Part of a small language model's weights: 15 layers, MLP 512 GELU.
Each number is 500 + 50 x the weight over the matrix's rms, rounded and kept within 0 to 999. Layers, rows and columns count from 0. Numbers have three digits each.

# layer 6 attention key, 64x128, rms 0.0595, rows 0-63, columns 0-127
538500457503477541460455481471528517474505471508451477442607417659546521518492552481546522516535586429436530483449402464541493462485475510538534367516475496499540562514493519476513524504481489516475562504455434464490519524522529468494491489547395510558506497542555548486474443478539502476559541512509497440459456516467515444448531448531422462444457550497549464513521457459495397455499
498483489472524545560490509462573482545509497518456512493395522422526547435520515465435533540506584543525440532527536491496549535549450534598451442538543520462431536480438541466483554490538489523551535525522505441482541442398525458500421448399486452525516423432484424482515528534534534445556459492543365492506592530523396485490566577492481452461488451516487633477598522545459461494514
598500421574493498591423505548438419486542514573584508507540435498529513481535485445527497489516473564461500557451464496389508445565541573427537575511464543496522567527488465577490550457528529527616536493583567470457613547530494640428478478417531484440529451432473448438539448506485475464519452497589484535433496589536545575443531528532491493506420516480547529516567468421432501473504
548499560492459466546447443493492481491500446411538582500554495579458541545443502484531516455435510534465549487509514496449491405554588488498504454566523560527458523547508541458494561498488436546567525541501478404510466500531486474434454424463457569574487516579468431429448488518354476406476534448495522533555515512523463505503492491520460531450500525466485599539408460435479418495546
477497518446485504512527517537520433476494427541467508505428522501540419521479508493478522499517585527518533497554517448521480620478508529438526505464540439513541528483557525481447496526551468430442436455499416553587469484425500439471539484530448401489493502504522533467503506490533543525461567541466559485443461542538451494497423505582499467528484502499499477493353506551525489438511
478532423533516541484543574477541512406499502487448475585523484525491557525476477564507405595434461507477521520505482516450486463482569448448560525480519499509503497526531477493464464481539616563450521454509378522532448548520437511486477437492467470500436466545583470606512465514556560441494533489469493575484443501554581446617476475563443503568461531496469447538379468414537495549446
455492497589470456455520555579542480572506443471435468509420502413587538425466541487504472459463552499548522493528398464497545454538478469426481410539517473444510438483438487496480455556448461522451413487521472569517464469368609427512545560501500417572463581468513553570444593489530442473474460485353518510485493494404605438535475496516434520516596504433519487486463535568536565492544
504523410603575434505524535467526514459520503535457511470588505442544494587493505497588525535536392574436559600497508543550544526615564459478581503450505448467435459417549414490471503621505532496469483415472453534465494428499549521520523441464585516454466455463550469557534557543456460439587581527508471534491480583511552482560496496466522457528509381475507477518443555438462521498506
492476611462538474538472501425540467440512485415504406505525564489559431425577430506475553607547481455530510493473547420466612511363500491540400482503626457517487551413539448489484537464556555492493477519441495509517584418438511446486545474483505487520533422502531520488512610518616651501478583549575474511466485452528485492497480452423508456465563454452514561620605465484438491512384
541582479460533447491465397506537492563436574464548408479370611419499511478543415436428522486554528502526591518384597399520445537473529547479469462531533427591401496521557504597512496471528406447556458509481531458504491514434446479504465586536464627417441450509484416505544454442547484519414441508568418447503569491564508540484576466497577534556532460508550583511499482558555534465622
499546505502577443501413462455528517456442530506542457580497464505477498418523522466454520469518465576563485529587502622479484496465447495551459561400555452508410433568523444533502515605481443476485398462538599560455457480491501469511563467513524451492504557541425490557507525449514561592540619545489534438498470459508501534467459459424555487572438461478472574394480451499442528584425
519447497391463365539614565531504537518454520452474579482487477566459510581490469528502553485561457540539403545482515505497573512565559526588525548472558477562516472459454501427507420497474432547568493443487541509463470505506475464534533569420560484450545459466388516436481503562421584487478499472431514480474469490477439513493461531509483499465460492589463523560424521540473492575461
482504404528557559494455430547482471602439571454537503464494504492562534464528499506530555495450517550449447522478430503343343495563622429417553520435512432410429501564650422474447517606541430581496443509499529461507473459506450583576503421538468504558491459395455475533514492620466534428507463553448520567420488456507594428476526426536407554539494597586507449475453574542482533456422
510506458420560571505483510494511565553458570483480484599505454585439545474540511540542446477506549556450462498559460502453475528439459443527534621509518528491481597472392551536463480429467521443642468470572539460480503495605460581505330492621581505556546517526379527453574501481474510407505519512500586575451521441502513475456529490464480457459470502538550440560453425488494468461526
609427475555534436531455471435479530539548567419473493485426509504572499508534432539558488548571380476539582457595549491467477639540461575455387485533470447463516560519444513467507464457469485422464599555527510532488483469465516486549490633451493419544491483445511491501472493517549540515415503423507457549452624445544470483480530488505494424473538496467424535476491496488517563518566
564543537457595509532411469482521517533491544428611498426508543434457554525468412514450591484541480541533482483462550426512516570501486572456523488523372529546448547541522502525463423509502478456538491540574490532529555552444390456473515455505519577523563461494517509444561537387449550452479493465462553528490527541504430479436523451485578465569571470488555504573505529531480350530507
382491579554514502464508565563494426504491497570504558478370543467547605403536565561558493382459517533444510489660539501443520472470451537487500471468491494531507508465521369470455396514545510512463473419423484571620428586499578457537523475476413409523561460434423441499433467500507538585539520426420448562437483459478635524506566504526553547570497456482462371528478583504525558545474
447547505550529452576418542584532549485492638471499438470435555345512494477572531457554511531529627480540535487483582489516522538491509511446455457537547574543483506474482566383530571441375415499429546534427550537590456477426593395542445435530536520574503415543539547556458472393470534499541482499410477482548580468535560546453536573563470514562464451495539455439427497531538506507520
502475372512539495452555623476532514441472481604474527512577486575538537388441621504566543436524450484428527540467358631539522519462438477540547616548481504456498455433499488561458475571533601578458506511562411510518564524489503564470454459533556493481450437516437434559539563484441376444549551408582427611560482603468487482459432517469406485518412461429511524498393486422440569415490
483496503458578489446461513489548546426447557562436416485478514451518472575525458570438521488529469509553496419515533456437575594488504514509489464484549394533569527509433450579480521493487494478527420516535600493545469534444481488483478514480438542408446510488558428483478569457489595474439453448510459461472478483464475433496437464446557480520514502533469484499473480542471531490554
456566496555592465582469509476445535431555409479513461517565544452479495495491383459478440502476446442547557478441516505533533583457511471548519567466449508582536493461460531480429488477467431504472499509460495512525533449521441485604481372514527458443504538426596521456515583432505473514498475521446588503583523450477553481502534494400540508503508496459556453525577568559512422512512
553454409462540506523480515411393514449490561475528524514451449548514543602487553527484482537459522479466650550535409496549527536583481464548460473532460532512460549512460506540532597503611586430502476480544529561455467390537499565485426477405474482506481451479540397479548471517440407437517480440529499503561504485523416502571500575500465426444515591492529478597497492487486523570514
522433572563419536497608532500488493488564571512475511470526519480381483513461482452487478476458497473573521511484547568548450489550583489524558524486469557467537541553511497514480493569509540459585445476497367456550451548514485536559562469441461533474427501495408430444493465535545457438520577406528497467450581464454579421517441429527533489476497565543491458558496538525549465428531
497480446482382564533530485542573505568437489489490530508446454515590550552427529489479427572528528581472449507522449475458520531525494541562502505506558523538504498476514493517502448531461579435372481551460379515482453490478539523575504495476556484435524461545493470430545468536482477521448575540431574525394506440475528476580481375552493609468465575494509557444451487467466561554477
541511498480420559564565578505501504552493492501529506567579532571494533501562527523521523514514479469533474449393474520443441454473512450500565551424416478562481509455566535487448496490516532550429519636544498453514528493464481691489542568583475412482484504490463582519435561496490469365546578497557441505497521496508612515418469457552445603544298512535569469510461515580425507496425
518523505405527506479538509555552435515498512427532599560524548623526594548438536557505457501460498606518419441430427548549415460492520489425475476524496532524585512432561458488436511568456409498487520576574449403508496515570556463542584483442425488593513493396499486422486491477438497372590450477471537534414571478509574504498570441462469485503480480518541488463506482507460533469501
491493516454415399480522504565442485585568457469598476561536451457552559580547377549392488449561515503461485564441482469479595536554494481486566396339444495488483527629496473474604612427393434499549550538512515515485517512464599424538449534490492577427501529449494520462531444458523589533581589539470602464488568576489526541522528476534523606532553464530498555415510502487496551493558
578478506417509476489506432524507518475583500417520494551547473559358524530527442467498522511522468555444375513586472493502434605514401521445446574556511518498491506489417503579440568410512424568526547500555536515494470523556564477538548428508575534460518531488361510520503580476476501447591558434441529514523466512476506475531578463470492442393553531465465501514524434475481524398620
519514493506440550567521536559500503523517459519492404518462503464552514502478545451545544528534567523518531464500517574493488540459507415462520411534467464493575480486538519550471545472510376532435488500469469511473453474480586548530501532506474560649519493491393505453533421485461394491448588456481523543470511533597475468476480552584478444498489458459502471412466477531526504483477
545449449499405501539521549457505397559465476478563513428424486444486493499533571408335614479456493491510504475518535511469494493603423489505503492460461573475505520530510557535481464517437511483477502440538527475490491449523445417475529450595557435460430558436537482633427479455546540462452520584464506405551513482588445543445488397533528471535500559534559512509513465518527449479462
507557550525557478436549518571538500542368500514497436438597525453526535485496538513503492512538493586443492487479508614516488491481553489476498424628528515430460544401547421546537567600551548564449578440475489551518515489501502432454469413494540540529580435523505470460407550566537553476572555505525475426549501436447530497510524514489474549596511410513564415484443520474532476476452
498423560523545573465499529503555507566507434579481495453465483491563499474468536423532489498518584448457603568449393536501512477428598445484583460548532544504428483538554531499470503488566572475611452458424477523433467515469506495517622482552459479429558524494378548510454481425543533546539436525481475493547493530346476483522595491530516525507470487450576367482545504530537510500506
545449477586475500496521467474575507467464492534485540469576482483468435529546512388526495485424557497577477517488493474516531423394546478582548487488460388482532573414516544434504516436493434476522546454513457579538565541585524601538495523484459510558532454400495463502432581501472562497510492483630472486477403519502544516599502447423464447442582560406604502470396546414483608460404
497514443477471477481520500490486527487466524457518545449478512439575570551553463589568575621556531546529536399456597482494460488517435473484576548547495504479415554482453441498467489547577561500437559498573520564519512490469509473530497659486514577477412485574574548533462544505543534503499390465371464463545521493447535482567522583486493450431463481442521400469516489467573524543593
516525532489477574487486451396423492512540499566467437525542501698493480531498539615513533502521534490449506496427551582529505426508585473490453582451415510495476439476472612501627494530485474415440554464474503519528473615517505521584426483500476564491473376585525372512475470471462436415488528439516480454459497558527553456485502448565456472491560525542359465545487513471441491478513
483549469508394552536526629452431500497589491470402513493486435503476527584435525449527518477479532553467500511499543561501536545393507564510498559498411501490459513488501520480569485509452538489481422528460432540530459554450544465462519554512505557548477522623432558510478530443478498575532482514528485495472513526480470553500521470454489493624436491462560461552494457511470440509430
466507382591475476476538401386512527483528545606444539528502507482468433503498565510475443536543490560478439539454577597511489563441522451466564448485571564565447511452516532519459535463503521390548525433526563506518409502465538563489436466532536457421468448570568579514493513469475433609480405543489493520570463571512623494445492424579518548526492448480576407489422488440569430483519
549450510501509553412598468480454502413469491541444511584447423473512350504457533505579560539471538549507520527473477548537475530541386525484420512454487426452526461496552483560463529553390421526457436492499427507535464594531513530416503427616532548473450593545648528460443478497525467388548513483523444531567424533553505440485499366514505472437540516506501508520515482535504531517531
493499544522531602421513543591515516479472520460591584567483485440513514469530539527553547510569455449548419526425498488541506448495528590500631438488525557505489557482525453540477496403498580469475516508518433526460480489519393474489480589450590445466452547558457509451453436562570586411485472461458454540592531550390505565551409550550523448481503447491501525429531496497515589453452
426541486408545533511477525528406490551472513508466522463520465588580551586602437480565531430591564538477470529540450446455461435539530486507461519429449521602593541478548530511621555404430482596494533581537468490491477547555447426544525391486527451617557515458535467474549449452487537483543549496569462487481460455511487433488487518446537411462379514518541484410497512478373629534564
508483470523537415507496435430509458568446528539454521542599507517538504417511511508544464491542483517469462529483504500407451532584522545451527429515522525438494489542444496442485436555539504516458493494417540585573470571494489482446546494414518507538440505463554478593535482534509514389536495442439457520597466534465394424460523464477465426448554520455522531530565589460394522500563
547517492409542473484576501533527455530547458404520487479521517451557467522549440519461438519507513480463515545467492517520488497431465484496516495393584526548499533516484497526495508546540536506530426499502507516460557535529458457610450451547457471583550479519467537482397550503492450511518470503503510528465441524540515481504516586510450513492529442470500338487539415532431535472491
507492463526572489573510399513432457561525518481479553408578503419532554490426505403528468554447503527479523538580497538531610518496377478493505573483484600563485484445524431454524484407523490511469481558423545458491554554484489564411407590507385480543536513487528449424549347468524457496477515535467487576484536505551579514518486518457503496475484499516504622449507501481461535548531
551509412545514490502398453490582461443588594488520515505461469580517543532524442426487440495541360427459545527554501543491455545471541490612436501380530453491473516452495487537514542605500537554553510489429538483522497550511514411499501440540528554474568454465486432454452471496521481419533385609484508527486477491544518475512554501458347529451454546491519514640559439508550470425440
488613611510480538534524554467503565511513445537533636492408482504520529602456520485590543494537401488476469461466452528479462449480591423414438429465465511510545483495446575490494592583482408520549475461378525413425499524549467520435502487477424534509548456596597495506499516427449526533528504497590553567557522526423562455494588532442486482519461477555519546463478497434517471545468
523647490453580499532550475492473558543537425475588508466554481564471427479498393484488562498537523597469487520413434531481398511542456448435525529436376585462559436490416524428505520436522512589548491550453554462402500508602554454554535517451487475511511507458507505510423422557423475542540534489517502526517508398430515471516492566523542507562584535534473410533497565448465488495546
402501584507454488458513461493534524501508531515561498557540504458532394475588598545572523545493516438530517432442424563521507445458490485518604410500543430456511520443534458453519379461506550430503512494469462485481496620499536508494449509588533477413445612564472463465573437431501541479525600475467405562475450503509452515582516603475579523463440460541559462463517464522481475499508
529526460470434455501509428508517504466542521521511502456546500481497463553488468515519554541582539614477586507493509421522481445587485515474531563531357482470460454551536473591470448473580487508561509449462476477409546442499455445479489534493471447456553628581504468474489516505466648477478526542538517409494472496463522568525517531407478559489555509481432441535481561612435578551383
471483444585411475429516558525523474525479478415577523506447512504501461473518433508494588462503511540498526474442475438507555469522515558497487478536454498528488488482547551506550517535543441459431572595484441562507521512492417493445502509560652421568469457471562560458529480452446453503546438566399377531396531495510603469558486526420444478518520427372507592533538497452573454390432
506496479455485468510449479422519625475422427556517496526472419460469554554465583488452551546471358440445539580456503518559435501516496448554505483514572350481575486520514548484500570489421541502517435533595433553475593543553482569435561471525429496457499450467384422414524549437425539568505458496558508562587554566540496522532497578413437510543508471461595496460479429483453496595549
601453499542520396629610520461499446533511507523440491487442527539538472435479469538426573489458560545451476396454443434453542511502535492414465560389524514412496546533568475492626476468535508532537435549496417484524507513524561470453533475544504463600608467542505498516527522430467512522501517537487510490490559410491476486513462501470533429458503483559563444485413470478456433527572
459457462469444522464451463496456527498419501437555419487512518506525456479470426554457422396576522466542505380534531560446432579526602429477513595558459401395586500527556510506547522488528531479484447507463506509470484480486469447474540456483564437492537488454508558452521494456439432552477525497558494478489522572493520512484519415505547498517440507426542505572438415538532481496563
500495544581485508488566565472505581497501464478449444534473535511470415443446389538478512520483430469636519462483548512523571577500479509504426490600515463484464446493442537534479483536568482474489473521592556541535476471407569555493439522510551509490529548475491479517469472497533553479414495492546565466438547553485497540504497623543556456565391510526584501481487480525554535507413
517452518595549553530530483541475470496566614467537443421522488546478498494389527412497533555537516483556469514571441436587488456528403488478467490434453517570458486440486513483517471437597502423438459458507479519532385578513477458558537429505385519490526426508494482503530510521575454523569478508495470483480598584491494532542600509480530474508495585482532538536396521452404469469526
591593545603535522482607574540511473508501476532458546487418547518452484504450605509446454502496426444490467523534562522504495511502483459452438525479579509463416462524437486507469561541541445504464473508528420564434468613495555413445527452453606388518473504518487470431444584544518532532606605510470480441461477460532408492463525552530404514497539592407500544433530492431507534509469
445513512417484442450529532578513594550598544450473473493556510585468550502525473548518589517470550539498455497497445521497542476507487403565436516540471395461464518418492466421521592560475423482490475499559474495491545491524416540563430537497542546561529517441456597526528543529476522538467457560443524550542514495479514484534454469517522437569332571503458519579530513597472510444471
413547617492567388391510510516514512482506440393499500577529546596534481499490426486571501489516581471455450553548605501539500507573484452548501502521470514555481480538471473604500555520529474447495534536541422494470522517542435407408453463471548422538519499418571542470532552453442456544601474527486490504514569535405499554526491475576449474566485428465564552448421433461514551488655
589530373463515547488379512436422455551520499515528423476561562528534482513503407567557445506566448463538527582593594500553542421504501498391494517463485509525461504566370491464502538597553523497507518436528496486450525540500489431475387494521446594548452513437427451561499454475396569435494490581458481412485509533605571550545494497477500496460525550582441579481462459576512513415472
513518516481527528456529493490554467484487576514491497399570495493509511400413463432394538542616529558462466544477536382436593512510504497533461641543523483495408561609419501490591525449488509466458609455466500528576441432532575492537507438511474466501472514563452485523491472550435455434573606507436546467530515541511507456500469490537508530522421504425520522518449503549539509426495
449538556467526423529464527508518559436496531459505495547546451571553402478472567420460523467521462552549516555478422485488460407503514535532489417514478510532502522516639537407503421491463589507516448395537518553433587476546463552543481553525434476499500623437479604457431473493494539459503472485512497519540518455427459456562505420565544513511520487579465529548563445453509525604535
533514476557565483567528472524462482387367490570464496555506514504524503503478454473457464428495500516578530532469571506527480574430533536574501521426504549412530497516525478541456556455434524468507605453446578466445590540507502511570598531595549457461545455453525426485496471492446456472415479487486490448513442420479509562485477494508449601498545460489484488580494402434515532483515
546582433386617503477481397476587595470409470517466521468488446505453519557514519520515495504535538549532502636597480577549602542423449498488661503470462559514480540473447513451475537424466450477491555461521505493561468509574554469507454524466583568532513493497554461523540489543596506383535428577555502487499467465579475478440501518489452434536526546486464516555501444475451477524559
501526514507480451545458535528473509574445493489558406480470552584484499570435523389469543553519495478471450556568484521461481456526562459547552504483436431548577545515540442499567512583488493494465561432448501528600484517480488666502388451473596509518495475492441541486518485538492481571585463488488467446429516548398504538392481463403548470570526497518576471511459576555546583449395
465529480496494443492513466519537542529614482452519494421457509564442488503498380463423560440429494470544449518490547464543466481575384536595509419534513474508516422554516583445431468497472496457490508472479385558512468501486475473490417410439542477387508559643517513480411528546537526610576434496452501565596438503486490540517469569452515471543449467528480500521479495580560566480558